python train.py --optimizer="muon_variant" --lr=0.0103 --dataset="wikipedia_en"
Each number is 128 + 24 x the weight over its row's rms, rounded and kept within 0 to 255. Layers, rows and columns count from 0. The size above them is the row's rms in percent of the matrix's.

# layer 4 MLP down (transposed), 1536x384, rms 0.0898, rows 1310-1345, columns 96-191
size [ 99 102 104 104 102 105  95 102  96  94 100  96  90  85 105  96  92 115 103 103  98 104 100 100 101  99  88  99 100 108 102  84  87 106 102 103]
[[ 83 106 111 114  89 153 130 156 149 129 118  88 155 118 149 116 142 122 114 119 163  95 112 121 127 160 135 119 122  71 127 139 120 136 124 105 132 155 152 139 129 135 163 142 134 102 134 131 122 130 141 173 121 149 153 179 158  97 142 148 181 103 114 164 160 128 147 161 129 104 135  94 178 154 137 151 125  92 117 129 141 136 136 122 117 129 150 214 143 128 100 185 124 176 145  92]
 [146 102 127 146 145 137 103 152 126  99 123 139 110 108  87 121 172 146 133  96 134 141 125 122  96 133 136 127 210 109 166 137 121  99 112 137 113 155 186 137  89 137 150 112 101 114 146 102 164 143 126 137 124 120  99 133 118 164 123 127 132 140 117 136 106 128 117 101 106 144 127 152 114 141 154  54  82 111 144 121 137 159 171 153 139 127 105 152 148 177 102 103  80 107 130  87]
 [147 133 128 132 151 145 140 123 133 122 103 124  92 143 110  75 144 108 124  82 154 135 145 114 122 100 140 165 106 133 149 153 114 149 107  84 142 128 145 158 139 120 115 146 142 149 131 149  88 131  95  78 176 124 103 127 145 159 139 166 126 134 128 132 134 122 130 129 153 116 114 187 155 100 172 122 175 111 149 124 111 134 130 133 100 129 127 107 121 159 138 131 131 115 155 119]
 [146 134 136 143 115 106  86 102 117 150 159 153 135 137 128 114 121 121 121 117 137 120 159 162 118  93 162 164 164 118 159 113 120 141 119 151 143 135 126 100 146 145 124 142  88 149 123 139 161 147 129 100 117 141 179 130  76 119 139 117 158  58 113 165 139 126 113 173  96 121 139 118 102 173 105 154 124 105 119 143 138 116 145 111 131 124 165 113 110 117 153 123 130  96 145 133]
 [153 117 126 130 123  99 111 100 124  89 139 113  92 137 125 131 132 135 109 129 131 134 158  80 143 116  99 165 122 108  82 108 123 125 160 135 112 105 110  83 109 125 150 113 117 139 136 101 134 137 129 156 119  70 149 156 131 150 130 139 141 124  92  91 143 126 108 168 127  86 100 128  82 155  97 123 126 126 157 162 183 128 143 142 125 103 167 167 144  94 132 115 120 107 151 135]
 [126 141 124 135 146 113 136 144 128 152 103  85 142 148 174 126 114 179 129 135 166 132 101 103 124  81 152 111 111 146 124 104 168 114 142 117 156  90 132  81 134 139 130 150 134 100 116 134 159 118 134 144  51 137  79 106 153 172 144 125 110  96 129 104 159 137 140  87 140 153 154 129 116 134 134 136 171  88 119 114 105 143 112 160 128 105 148 117 119 110 113 106 103 143 177 108]
 [155 115 151 143 119  92 113 138 121 138  86 119 112 125 121 105 121 162 157 147 141 123 150 162  97 155 138 129 147 149  91 144 135 161  88 154 165 137 122 112 120  99 122 116 124 102 124 121 103  98 128 145 173 122 157 138 137  80 145  99 155  95 133  89 165 152 126 100 114 119 123  94  75 133 125 191 113 128 141  74 157 150 143 126 153 115 151 156  96 161 117 151 119 122 126 107]
 [164 114  95  91 110  92 124 117  77 143 151 121 148 129 151 102 143 129 111 135 158 131 186 155 131 130 123 125 183  81  98 136 165 152 156 179 116 124 132  84 126 136 144 132 108 139 140  93 118 116 133 107 127 102 126 151 108 118 126 108 130 148 121 120 127 149 129 117 138 136 115 175 158  66  96 134 118  54 152 139 161 147 140  96  95 127 126 157  79 133 134 168  90 164 136  71]
 [141 134 146 134 188 141 112  86  99 111 107  87 147  90 132  86 120 144 109 134 155 134  98 101 160 114 121  98 119 137 105 115 117 128 113 119 143 146  74  80 116 128 158 156 101 117 116 159 149 114 135 136 189 143 148 142 143 167 141 115 134 118 140 103 120  95 108 174 139 139 123 180 136 140 128 127 107 123 113 152 123 120  98  97 139 149 102 136 124 155 141 168 123 128 154 104]
 [109  91 143 136 166 127 151  85 137  98 132 177 141 140 188 145 140 123 118  91 158 133 127 140 114 161 122 153  97 155 149 158 142 138 119 162 128 129 130  83 163 148  89 123 133 105 123 102 142 142 146 153 145 128 121 136 110 113 136 123 131 150 155 123 136 150 114 134 126 104 127 127  96 137 133 111 114 141  98 143 108 138 127 143 159 107 128 146 118 132 122 142 138 120 132 120]
 [175 123 148 133 177 165 108 132 145 130 101 124 109 159  88 134 116 119 126 115 113 112 117 155 127 136 106 127 117 130 131 123 170 160 170 136 113 153 125 146 124 125 150  72 116 125 135 114 152 126 136 164 121 132  91  85 118 112 149 124 142 180 164 129 107 129 116 200 153  64 132 141 154 126 141 117 134 127 104 150 125 129 100 104  97 171 147 150 120 109 107 103 181 106 135 142]
 [101 169 129 113 137 122 121 143 138 136 139 127 127 106 112 118 111  79 142 139 117 165  64 130 137 139  94 167 131 130 157 124  81 127 136  89 134 110 135 121 119 119 110 141 142 137 152 140 110 180 108 126  91  91 143  62 125  56 127 118 143 111 109 139 144  75 157 164  98  65 103 163 136 121 134 185 111 112  87  95 176 132 125 113 132 126 147  87 134 106 156  92 175 104 117 157]
 [ 97 142 124 105 146 124  91  99 145 133 152 111 118 133 179 134 119 139 129 145 160 117 147 149 185 141 157 131 139 139 136 132 105 175 123 128 147 131 139 114 149 106  82 148 126 118 106 107 122 158 139 129 133 141 114 139 114 104 133 182 132 167 104 118 160 114 157 131 123 118 109 170 160  92 123 155 125 181 125 122 132 129 141 164 102  62 161 112 132 107 138 133  85 113 113 121]
 [ 86 122  82 154 153  89  65 116 126 130 144 116 112 130 124 154  94  97 126 144 117 117 149 118 152 112 114 128  93 144 177 163 133  94 119 137 145 128 126 116 119 125 116 131 103 127 153 147 108 157 164 117 102  92 131 123 164 146 132 122 122 148 117  89 141 130 109 160 121 135 134 112 117 100 111 111  90 104 152 105 163 150 148 103 117 107  65 164 146 127 101  80 131 141 134 168]
 [107 139  64 122 144 139 161  73 111  90  92 136 134  86 153 137 121 139 146 110 146 148 166 139  96 148 130 129 116 123 104 105  86 135 147 115 140  88 116 125 176 111 167 138  93 161 108 148 134  92 114 147 123 157 150 150  87  93 118 123 135 194 121 182 104 166 161 119 116 143 122 146 149 167 111 130 107 107 134 115  99 151 136 179  65 124 154 111 168 118 145 126 137 109  99 132]
 [186 100 117  98 163 154 134 166 142 124 158 158 124 145 118 121 101 129  91 125 110 125  86 122  94 143 141  91 108  89 160 205 129 105 154  83 127 147 140 132 137  97 122  93 111 119 142 134 140 122 132 115 125 135 110 167 168 108 113 131 112 148  93  60 115 144 109 153 110 116 147  93 163 113 118 152 138 154 130 176 176 144 116 143 109 138 124 105 140 181 159  87 105  97 115  98]
 [ 93  81 102  87 131 143 111 134  98 103 141 196 183 159 136 109 120 136 149  98  85 148 118 139  99 128 138 117 151 134 115  77  86  92 129  77  85 148 101 149 141  71 126 162 165  83 157 110 163  92 131 143 126 130 154  88 128 164 137 121 112 135 128 111 148 133 103 109 104 155 143 191 150 134 127 148 134 121 172 129 133 170  95 125 118 143 139 139 110 124 141 173 119 162 130  82]
 [132 132 143 104 109  96 130 121 170  93 151 117  81 114 115 157 174 106 139 131 155 146 151 174  55 152 128 145 160 156 114 105 118 123 110 121  67 155 110 122  80 147 153 132 143 149 122 128 114 120 153 142 125 168 122 100 132 117  85 139 111 107 146 123 124 133 152 120 114 159 138 120 167 162 125 126 102 122 118 112 107 122 135 110 112 142 167 105  97 126 124 147  90 140 144 110]
 [118 152 119 101 142 139 125 146 143 186 159 101 119 140 115 152 154 148 104 170 138 156 166  97 129 111 163 108 115  89 150 127 114 119 109 155 134 118 101 108 119 162  67 121 102 118 175 172 110 124 156 134 109 152 118 126 156 158 122  96 142 113 132  52 146 130 113 111 126 128 129 147 138 111 106 155 134 133 121 196 138  75 136 109 118 139 115  69  98 151 125  99 167 105  80 127]
 [ 92 144  74 151 136 176 134 152 107 108 140 146 107 142 135 165 194 127 128 105 115 121 143 145  90 135 120 127 149 137 129 154 107 151 143  73 131 159 125 112 122 159 161 166 137 120 112 137 138 162 114  93 167 170 136 127 131 110 125 131 146 112 134 121 109 147 169 119 164 140 120 142 173 153 146 140 124  90 122 123 134 146 141  58  96 124 162 145 125 140 149 110 146 126 125  82]
 [121  94 131 115 128 178 114  89 144 106 148 148 126 133 153 114 155 134  99 110 113 106 166  87 116 153 124 161 161 133 145 123  84 136 152 111  87 134 100 166 157 207 138 121 134 130 128 134 142 146 160 130 102 155 134 144 150 100 125 164 106 127  86 139 124  85 164 113 111 121 107  99  58 171 129 125 181 109 121 120 104 120  79 148 116 172 157 136 142 137 118 124 132 163 103 120]
 [ 99 108 156 109 127 147 169 148 132 110 118 161 178 185 132 137 159 146 140 110 112 161 118 140 144 155  96 151 156 134 163 169 121 121 105  96 133 140  84 112 128 152 122 107 116 114 115 108  97 114 154  92 149 143  89 181 132 133 151  76 139  91 151 148 172  83 175 117 117 121 158  90  87 120 140  94 145 155 116 101 103 131 104 124 168 160 127 151  95 161 118 104 126 120 125 145]
 [138 128 112 108 149 134 149 139 160 118  99 151  79 153 108 132 113 167 115 130 107 124 166 129 127 137 105 129 123 140  66 118 128 103 164 107 121 119 174 138 174  88  94 101 119 117  97 126  90 133 177 106 137 176 134 126  87 103 136 163 139 103 167 124 130 124 131 138 172 133 147 145 102 116 165 124 146 154 134 105 134  95 117 107 190 119 107  83 136 150  92 120 130 147 147 155]
 [115  93 141 129 106 104 110 147 118  75 111 158 146 102 168 108 131 115 119 101 138 164 123 110  99 158 124 156 125 143 135 115 176 156 110 138  99 122  76 132 106 152 134 118 147 113  92 104 137 150 114 146  88 140 132 125 128 131 153 131 123 145 162 157  80 158 109  96 128 149 132 128 125 157 172 131 141  81 115 143 151 159 112 138 156 127 105 108 176 159 144 134 105 102 116 101]
 [103 141 134 124 116 139 126 145  93 149 130 106 125 117 159 142 122 140 146 121 134 158 144 142 149 145 107 128 101 146 130 114 135 124 110 123  95 123  95 130 130 159 103 148 149 130 151  70 104 124 160 122 112 131 142 178 110 166 118 106 124 157 131 137 139 112 152 151 107  99 162 128 180  81 156 127 143 132  93 145 113 104 110  66 168  98 142 143  89 101 136 124 103  96  98 141]
 [131 139 141 170 137 159 190 111 123 143 115 146 147 143 163 118 128 113 119 136 128  79 111 110  87 113 114 122 159  91 152 132 143 129 147 103 103 123 137 126 147 174 118 132 143 161 137  91 162 102 164 112 114 130 137 114 111 112 126 192 111 112 123 146 105 145 131 141 113 100 146 143 132 152  74 128  72 147 142 132 167 140 137 148 117 108 127 160 138 117 147 124 111 115  85 153]
 [128 172  77 103 123 125 123 116 127 111 121 115 169 129  97 152 133 131 120 109 102 156 131 100 129 139  98 123 124 155 173 127 139 106 131 131 114 147 135 114 142 125 117 183 176 133  88 154 134 155  85 103 177 127  87 100 150 110 113 121 129 138  94 159 169 168 128 117 145 137 121 114 119 109  64 110 149 120 133 178 138  91 106 113 111 139 111 140 102 142  90 146 153 118 128 126]
 [175 119 121 178  94  98 126 134 141 102 106 133 158 136 134 127 155 102 101 137 125 162 100 128 179 126 139 145 116 100 204 103 131 121 125 129 132 139 148 142 111 144 134 139 136 146 141 136  81 106 109 137 127 139 112  92 146  95 120 161 135 123  95  97 135 128 154 111 140 149 134 165 128  97 133 129 169 139 158 130 122 131 138 104 142 153 111 125 132 114 134 155 137 141 120 122]
 [139 164 132  66 154 142 144 130 121 179 137 134 151 171  96 110 118 108 139 137 120  79 107 116 134 133  85  96 145 109 112 169  94 127 109 102 157 125 143 128 139 101  91 114 129 129 182 112 139 146 131 136 139 134 144 128 146 157 129 117 125 164 111 135 125 135 146  94 160 128 122  98  83 152 148 108 131 135 144  92 140 107 115 108 169  98 192 102  95 109 155 138 146 104  92  92]
 [173 140 146 107 117 113 108 137 158 126 146 137 120  73 129  80  98 102 119 130 134 125 138 123 127 134 151 162 125 121  91 118 161 125 149 149 100 123 145  87  94 124 101 166 105 180  92  75 128 152 112 111 149 140 186 154 129 113 124 136 150 152 128 156  98  96 113 189 141 133 129 124 132 134 193 134 145 143 109 159 132 139 141  94  89 139 119  99 127 100 129  92  84 130 110 110]
 [144 106 147 126 112 149 140 142  79 147 107  96 117  89  52 121 137 122 129 131 118 127 143 141 118 145 127 141  95 109 110 114 165 135 119  99  99 144  87 141 160 134 108 128  82 180 145 102 115 164 125 127 160 115 125  85 124  95 143 131 137 177 135  78 158 137 116 102 103 110 152 181 119 104 139 109 121 117 126 147 135  79 161 100 139 134 110 130  95 114 116 102 135 164 104 122]
 [ 73 137 120 170 147 145 121 143 132 183 157 134 101 123 145 138 101 119 139 144 109 160  93  92 136 134 152 142 130 169 117 144  71 177 137 129 143 134  91 108 155  53 113 132 110 108 133 125 127 157  77 139 158 121 155 131 144 115 119  99 116 141 104 147 118  98 132 126 140 159 131 102 131 129 159 146 132 128 130 127 138 100 134 180 112 126  48 150 141 131 124  84 153 110 112 133]
 [143 133 144 113 150 106 121 119  85 166 149 153 178 141 103 156 130 167 125 146 112 136 109 104 119 142 150 128 114  90 145 118  79 106  93 126 166 130 122 148 130 143 136 112 157 133 119 122 119 112 100 155 165 125 150 117 138 107 149 124 176 153 133 139 132 118 108  92 103 174  95 108 123 116 129 103  85 161 158 133 133 147 140 175 128 108 110 117 110 153  68 114 140  51 143 114]
 [128 127 117 150 153 143 126 105 128 135 131 118 119 113 125 116  76 102 110 161 124 155 151 125 101 150 121  98  93 135  74 119 123 154 133  93 135 111 194 153 137 153 143 129 119 144 134  97 111 155 169 128 149 131 132 142 117 128 105 126  88 114 131 136 126 109 106 125  87  94 101 161 147 115 135  91 145 107 151 129 148 105 130 137 128 159 163 158 147 144 122 136 120 130 102 138]
 [103 164 129  94 119 156 167 121 129 133  81 134 132 119 115 164  95 127  85 114 109  92 145 146 110 143 140  99 103 168 124 113 154 127 104 141 123 106 123 134 137 137 164 169 125 109 163 142  92 106  99  99 151  89 163 109 131 108 117 135 143 129 128  96 127 167 148 110 129 161 129 141 169 102 104 107 143 117 146 149 110 108 147 147 121  87 143 163 129 135 133 124 107 164 124 164]
 [179 127 111 137 106 160 100 133 112 164 140 148 168 111 120 144 125  70 145 114 130 152 134  97 161 150 104 119 147 172 149 133 178 133 144 151 111 141 132 112 106 185 121 147 130 114 173 146 140 147 133 147 100 117 135  97 113 136 125 108 136 142 142 119 110 126 104 125 141 143 145 127  79  83 114  87 143 126 125 130 131 102 136 119 100 117 128 162 136  84 104 172 134 103 131 172]]
# layer 4 MLP up, 1536x384, rms 0.063, rows 1311-1346, columns 96-191
size [100  97 105 104 101  92  99  95  98 101 102  92  88  93 103  96 100 100 102  98 112  93 101  99  97  95  96 102 101 101 101 105 101 102  98 111]
[[117  72 112 135 163 129 105 117 108 124 148  79 141 104 121 141 134 135 137 134 142 133 129 105 152 116 151 121 172 113 112 106 157 118 116 131  83 123 173 117 130 127 136 146 134 104  94 111 143 130 123 133 129  93  93 130 104 178 169 140 144 147 119 165 130 145 151 102 104 130 133 135  97 154 130 101  86 112 171  85 129 137 154 126 117 181 158 123 151 134 100 108 110  96 145  93]
 [150 158 147 139 100 135 137 143 140 132 171  87 104 124 127  97 142 113 124 117 156 107 140 101 150 109 119 159 117 127 115 106  64 103 107 116 129 112 154 183 130 142  90 140 139 106  79 141 124 140 128 109 175 116 146 107 143 138 107 134 137 134 115 110 148 135 118 129  98 150 127 150 155 106 144 105 147 109 143 105 126 130 107 134 106 120 116  89 127 126 142 139 110 104 175 131]
 [158 156 141  92 105 122 108 113  82 158 107 155 135 125  88 164 104 135 149 155 133 154 140 133 114 158 136 145 179 148 152 130 114 127  97 160 164 120 130 115 128 131  89 174 114 134  87  93 146 149 146 161 116 134 116 143 128  92 146 116 136 113 121 133 132 140 137  86 111  88 128 136 136 165  74 158 164 155 137 135  66 127 122 108 149 114 183 115 109 143 164 159 110 122 131  78]
 [140 140 156  96 120 144 111 139 137 111 143 101 130  93 146 115 127 103  93 168 145 138 152  96 123 175 150 159 159 141 142 149 139 117 153 125  93 135 125 140 115 139 125 134 124 119 111 105 139 128 141 164 103 133 139 111 140 118 123 114 117 105  99 134  78 105  86 108 157 130 131 139  68 143 145 144 129  87 104 115 132 117 143 129 111 136 110 146 107 126 146 142 128 131 156 157]
 [137 115 103 117 137 111 104 148 129 161 161 121 140 156 110 136 112 147 168 121 125 148  88 154 130  77 170 119 166 109 150 114 154  99 128 107 164  87 121 122 151 143 129 107 121 146 173 168 105 151 130 148  89 143 126 120 188 160 142 201 113 123 131 143 163 155 152 137 124 139  93 115 156  96 115 120 103 136 148 100 167  95 116 120 129 140 119 114 145  97 101 128 166 174 139 128]
 [ 75 127 119 113 120 113 125  95 100 109 135  77 138 113 106  94 160 112 150 130 121 139 136 129 173 149 103 111  80 132  69 113 161 109  90 125 107 131 112 115 135 188  97 165 116  95  98 136 104 128  60 147 153 118 159 105 124 137 112 124 130 118 167 158 145 148 140 157 172 117 143 126 126 137 169 129 117 121 149 123 152 142 136 118  75 176 136 136 121 159 149 143 172 101 134 171]
 [110 135 154 139 136 125 156 147 120  77 103 136 154 205 114 115  83 149  62 121 134 116  98 162 126 123 109 107 156 164  73 129 128 100  88 117 123  93 171 115  95 103 108 144 109 146 125 122 106 149 138  58  86 160 119 147 152 111 152 130 145 115 126 117 102 130 135 139 144 115 137 100 159 115 132 145 104 120 176 141 153 125 140 191 125  79 101 135 145 135  67 155 154 161 159 104]
 [106 166 114  95 185 119 138 106 119  96 158 130 129  91 175 112 119 170 116 104 133 168  85 124 121 125 140 145 138 124 133 185 131 158 108 135 143 107 118  96 153 137 145 144 124 120 136 159 118 116 153 122 135 117 120 111 141  93 122  83 118 144 101 135 113 111 109 120 115 132 107 137 168 130  93 128 135 139 148 162  99  45 152 107 133 166 149 137 101 147 159 113 151 155 117  97]
 [112 119 146 111 186 150 160 102 100 134 129 177 126 108 170 129 173 137 126 150 163 115 128 121  99 157 149 185 119 109 154 129 115 133 131 134 152  94 135  55 139 138 103 130 131 160 151 132 119 147 102 120 143 145 126 140 111 145 159 129 118 113 109 138 110 132 126 119 123 150 108 132 112 123 104  74 128 121 118 128 126 149 134 146  99 151 116 130 123 120 154 138 161 113 113 137]
 [170  84 112 126 124 124 126 110 107  95 147 132 139 179 102 108 144 111 146  80 103 100 147 119 102 168 130 106  84 163 108 136 108 127 142  97 131 131 132 105 129 131 100 137 142 101 117 170 125 157  89 124 131 112 163 101 120 139 131  90 114 148 143 135 127 148 101 153 114  95 116 121 131 176 124 120 166  78 101 100 105 114 155 137  53 121 101 122 136 132 145 151 134 165 115 122]
 [142 151 103 150 177 162 111 121 105 124 128 139 118 111 120 134 132  66 111 148 121 132  66 134 115 183  88 158 114 113 129 123  97 149 134 129 111 128 134 107  78 143 110 134 143 144 152 128 152 168 155 129 120  58 166 127 136  91 131 103 142 115  94 134 153 121 125 183 101  62  94 141 148 110 167 169 119 145 124 126 132 114  88 136 149 140 139 106 126  97 142 130 142 103  91 146]
 [105 142  98 118 122 128 150 145  73 137 101 112 127 120 153 111 158 142 110 100 120 108 130  76 125  91 108 144 146 129 122 161 154 142 124 133 125  71 119 143 104 117 130 101 168 143 143 148 157 102 145 126 147 117 164 125 129 162 146 110 149 132 108 118 147 155  70 124 122 135 176 103 132 149 139 129 130  92 106 147 161 136 140 121 170 114  98 136 149  96 130  82 157 170  93 137]
 [155 146 114 124 144 102 102 181 104 138 105 103 180 163 160 135 169 101 125 171  64 108 137 125 117 147  58 137  96 130 141 119 142 124  73 132 116 135 123 138 129 140 131 153  98 125 159 145 149 106 113 130 111 118 170  99 128  70 136 124 138 107 139 111 122 121  79 144 136 153 161 172 144 134 156 110 157  98 133 136 122  81 138 158 132  88 114 140 118 105 122 152  93  86 105 132]
 [ 96 137  88 124  99 109 179 123 133 113 116 200 153 108 152 124 169 101 144 155 136 151  94 128 105  88 138 129 175 151 142 130 124 122 140 153 102 128 168 135 134 149 136 128  39 108  95 108 134 177  95 107 100 170  92 144 127 136 145 107 117 100 117 120 125 119 147 124 167 129  97  92 140 119 117 119 150 138 103 101 188 143 132 124 130 105  89 109 130 118 122  92 153 127 142 136]
 [166 116 108 104 113 129 100 186 118 129 114 147 164 141 133 147 136 128 111 143 112 173  70  93 106 102 156 115 144 128 103  91  86 133 150 130 127 151 132 152 167 144 167 107 174 124  97 109 156 133 147 123 163 122 102  91 151 110  90 137 107 118 140  37  94 157 152 123 129 133 120 112 164 119 141 159 168 146 111 156 175 140  96 152 120 161 119 123 173 147 142 123 152 103 148 115]
 [108 137 147 101 126 119 172 158 138  94 107 116 121 128  97  99 119 132 162  89 111 141 116 180 148 128 174 137 156 126 111 102  98 180 120 145  99 136  76 113 159 162 132 103 124  87 167 121 141 122  97 152 172 102  99  69 147 134 162 114 115 108 134 132 140 138 126 113  85 139 123 143 137 117 108 128 115  81 134  94 143 137 125 137 104 121 143 122  99 111 131 119 126 142 133 116]
 [163 101 140  91 112 114 161 104 133 163 139 138 101 152 127 105 138 111 158 134 139 145 116  95  89 116 153 133 151 156  89 123  89 152 124 108 122 107 137 132  94 140 137 133 124 107 102 108 148 130 155 121 132 131  91  92 147 140  95 153 120 134 120 154  91 120  82  69 100 139 108 129 111 165 109 106 100  86 148 156 131 103 113 159 101 109 157 135  88 118 138 136 137 125 128  93]
 [124 123 163 135 142 148 124 112 137 153 139 137 138 149 157 120 117 136 109 149 118  81 126 115 206  76 129  92 115 141 145  96 136 165 130 134 136 132 131 136 109 121 135 146  81 124 155 152 136 120 144 182 103 173 125 124 103 152 132  94 127  75 142 121 143  92 127 138 115 126 120 107  99 110 157 132 127 117 156 127 144  98 136 111  80 136 114 119 127 153 104 128 119 100 102 155]
 [ 88 188 137 138  97 120 136  87 106 101 151 145 140 145 116 126 138 128 135 113 153 154 110 201 102 158 118 159 150 142 108 143 115 140 118 114  77 105 151 141 130 116 142 131 139  84 158 125  98 144 120 106 115 172 145 135 154 165 117 132 106 141 125 158 128 107 142 151 149 120 142 139 120 123 137 176 117 134 102  98 164 156 136  94 109 170 132 150 124 135  98 110 135 104 128 109]
 [ 94 109 124  94 112  86 178 128 152 116 137 111 128 172  92 163 115 114 126 150 128 168 104 136 103 105 155 152  85 128 104 110 155 114 165 159 114 117 145 105 100 115 113 132 107 124 128 164 164 167 159 159 153 129 130 146 126 154 140 109  84 145 133 134 169 127 123 144 109  95 153 117 133 136 135 140 133 104  86 192 121  86 143 129 140 155  91 131 128 111  73 100 127 113 133 162]
 [129 122 137 123  84 151 104 116 113 125 144 124 198 125 125 185 159 160 174 147  91  95  81 125 124 129 131 150 166 155 142 173 104 166 117 116 141  99 118 130 150 149 145 138  96 136 120 127 122 114 148  92 151 109 118  84 128 112 139 129 136 119 134 128 147 124 146 106 108 122 129 127 103  92 186 131 130 134  87 100 116 136 113 109 179 115 136 118  87 162 161 144  89 142 116 151]
 [111 164 135  88 142 147 110 114 116 129  65 127 127 110 146 129 156 139 125 125 154 122 112 132 140 148 156 126 113 158 126 160 156 126 104 168  98 112 178 102 105 157 110  84 118 106 129 148 156  98 105 154 146 143 123 161 161  96 111 178 107 130 163 168 138  98 130 141 117 111 116 106 131 134 134 133 137 117 115 118  94 152  85 135  91 107 129  51 126 112 149 112 102 139  89 108]
 [108 116  98 108 145 120 108 127 193 145 117 113 140 102 105 148 107  59 140  93  98 138 166 127 102 148  82 106 133 157 212 145 128 131 135 111 121  88 131 126 137 149 135 136 170 134  49  82 142 155 121 119 138  79  98 124 154 125  83 134  92 178 114 142 116 155 164 112 123 176 114 108 125 129 106 119 113 115  98 113 127 109 119 162 162 106 129  97 140 129 113 135  86 115 155 123]
 [102 126 104  97  66 132  95  68 165 142 109 136 167 134 148 110  98 150 140 172 105 137 134 114 171 149 125 124  75 122 102 142 153 140 111  92 115 143 133 136 141 155 112 127 135 186 138 115  99 124 119 115 137 111 138 129 157 151 125 113 135 128 116 179 107 121 104 161  98 159 134 133  51 149 166 135 140 138 108 154  90 177 152 140 134 143 130 133 125 154  95 138 105 134 109  98]
 [134  82 168 150  73 175 105 138 129 146 143  99 149 158 176  92 108 146 102 119 113 117 135 111 149 100 132 121 124 150 151 134 126 157 176 111 136 125 127 190 175 152 143 123 130 127 113  75 144 116 157 181 121 173 118 152  98 100 107 103  86 110 116 207 111 159 136 120 128  91 135 105  96 155 121 137  99  92 106 154 132 143 124 122 149  92 138 120 143 117 133 137 152 114 138 118]
 [125 117 133 143 133 130 118 140 149 137  95 137 165 149  81 151 152 148  95 145 115 128 132  88 132 129 122  78 111  68 147 102 161 166 128 122 150 151 147 144 169 172  86 101 122 120 126 140 132 103 141 146 140 130 129 128 118 183 106 159 107 124 103 136 144 174 110 136 140 126 154 104 121  85 156 121 110 150 126 129 119 123  85 123 138 171 157 131 121 133 146 148 163  95 140 122]
 [164  71  97 117 135 134 123 173 149 175 154 121 165 117 155 115  97 122 156 117 102 144 146 127 130 124 119  94  92 140 117 135 111 155 115  80 170 130 147 159 110 135 126  94 115 151 121 117 116 107 121 142 107 153 113 126 166 117 125 112 144 122  89 180  82 173 144 109 139 138 161 101 129 138 164 113 107 178 151  83 130 131 116 132 122 105 142 181 127 113 110 136 137 170 118 107]
 [124 153 117  60 137 168 127 181 145 174 140 110 159 107 112 103 127 124  95  98 111 128 116 129 105 102 181  94 153 120 124 145 113 122 135 117 123 135 121 149 116 146 120 119 122 165  96 142 125 150 123 118 143 138 163 156 126 128 144 147 159 114 154 160 121 174 136 130 160 134 133 116  86 159 125 146 113 120 115 130 149 113 111  94  83 137 137 121  96 121 160 144 154 118  82 130]
 [124 140 155 104  92  88 128 109 140 170 144 119 126 123 116  94 116 132 146 133 140 154 138  95 123  98 183 162 126 144 152 132 143 116 175 122 134 113 176 118 156 146 123 120  91 152 118  95 167 137 112 140 149  93 146 163 118 119 166 124 131 146 148 137  91 151 149 172 162 109 123 128 123 115 119 116 144 167  89  96 141 137 131 110  99 142 135  89 132 144 148 105 120 163 126 119]
 [127 132 145  84  90 149 107  90  98 148 126  98 151 114 115 150 124  86 180 129 115 115 172 124 107 149 135 133 124 107 113 103 188 151  90  89 106 134 127 157 133 123 125 154  82 138 135 124 117 127  79 145 123  96  96 132 163 128 122 146 148 135 111 109 127 132 137  87  96 123  77 126 114  98 156 113 121 120 106 137 112 115 125 128 143 131  92 123 119 132 135 149 154  90 106 138]
 [105 113 127 159  96 121  93 160 125 136  90 117 135 130 120 104 152 143 140 109 155 142 161 109 116  93 141 126 107 149 144 128 133 135 132 121 109 105 124 134 126  96  73 110 106 166 130 131 112 150 101 161 103 133 120 170 113 179  93 110 124 115 164 167 114  92 127 143 150  87 162 127 105 116 172 130 102  91 114 160 142  44 146  96 145 136 170 168  96 131 145 169 105 114 153 112]
 [103 163 127 157 115 163 139 120 148 103 121 145 126 145 133 114  64 139 153 107  98 105 148 124 147 123 117  95  96  92 146 125 116  69 138 117 142 121 123 175 105 136 145 105 125 106 129 113  99 162 142 131 109 144 115 135  84 137 133  91 177 118 133 107 138  75 132 109 122 158  93 152 130 165 134 146 108 113 142 127 168 149 111 153 161 105  75 109 152 172  96 158 109 105  90 188]
 [101 103 133 162 143 155 123 136 149 125 127 119 165 136 114 161 156 158 121 101 135 167 125 156 128 118 121 141  90 145 116 126 121 139 139 113 151 142 139 107 146  92 106 136 131 169 127 103 168 158 165 135 113 141 141 146 121 118 140 128  92 128 136 107 136 129 146 154  75  97 109  90 181 144 119  91 107 133 141 114 144 114 107 138 105 117 155 145 171 117 159 122 121 136 153 100]
 [154 160 135 127 133 116 118 147 154 139 118  80 106  86 103  75 153 165 119 141 126 146  86 107 132 125 138 120 105 122  83 113 106 106 171  89 109 144 117 117 134 139 107 105 123 180 106 141 114 133 147 123 132 128 194 141 136 126 142 137  95 126 112 140 129 129 173 110 131 156  67 172 133 102 134 142 166  90 102 127 102 101 193 122 124 116  87 118 101 142 140 122 113 117 127 111]
 [ 88 139 158 123  96 160 121 141 171  77 122 117 131 141 127 131 119 168 133 126  92 104 116 151 100 130 152 154 125 116 142 144 106 131 127 114 113 122 106 123 150  91 137  90 106  80  92 107 117 130 114 108 135 152 139 145 119  97 157 161 132 123 104 125 139 157 156  94 117 111 111  90 177 130 140 110  79  95 111 144 140 151 154 161 155 111 111  85 124 113 152  75 116 126 141 131]
 [155 156 127 138 113 123 164 126 175 131 141 135 109  98 134 104  87 164 128 174 117 175  89 119 107 126 191 116  75 124 119 139 105 130 120 113 124  96 178 128 118 134 162 104  89 136  92 131 143 142  76 131 131 109 114 157 106 125 126 148 127 164 120 146 137 125 147 188 149 117 144 100 129 158 123 153 121 148  91  91 130 128 110 121 125 200 124  93  98 144 139 154 127  65 162 176]]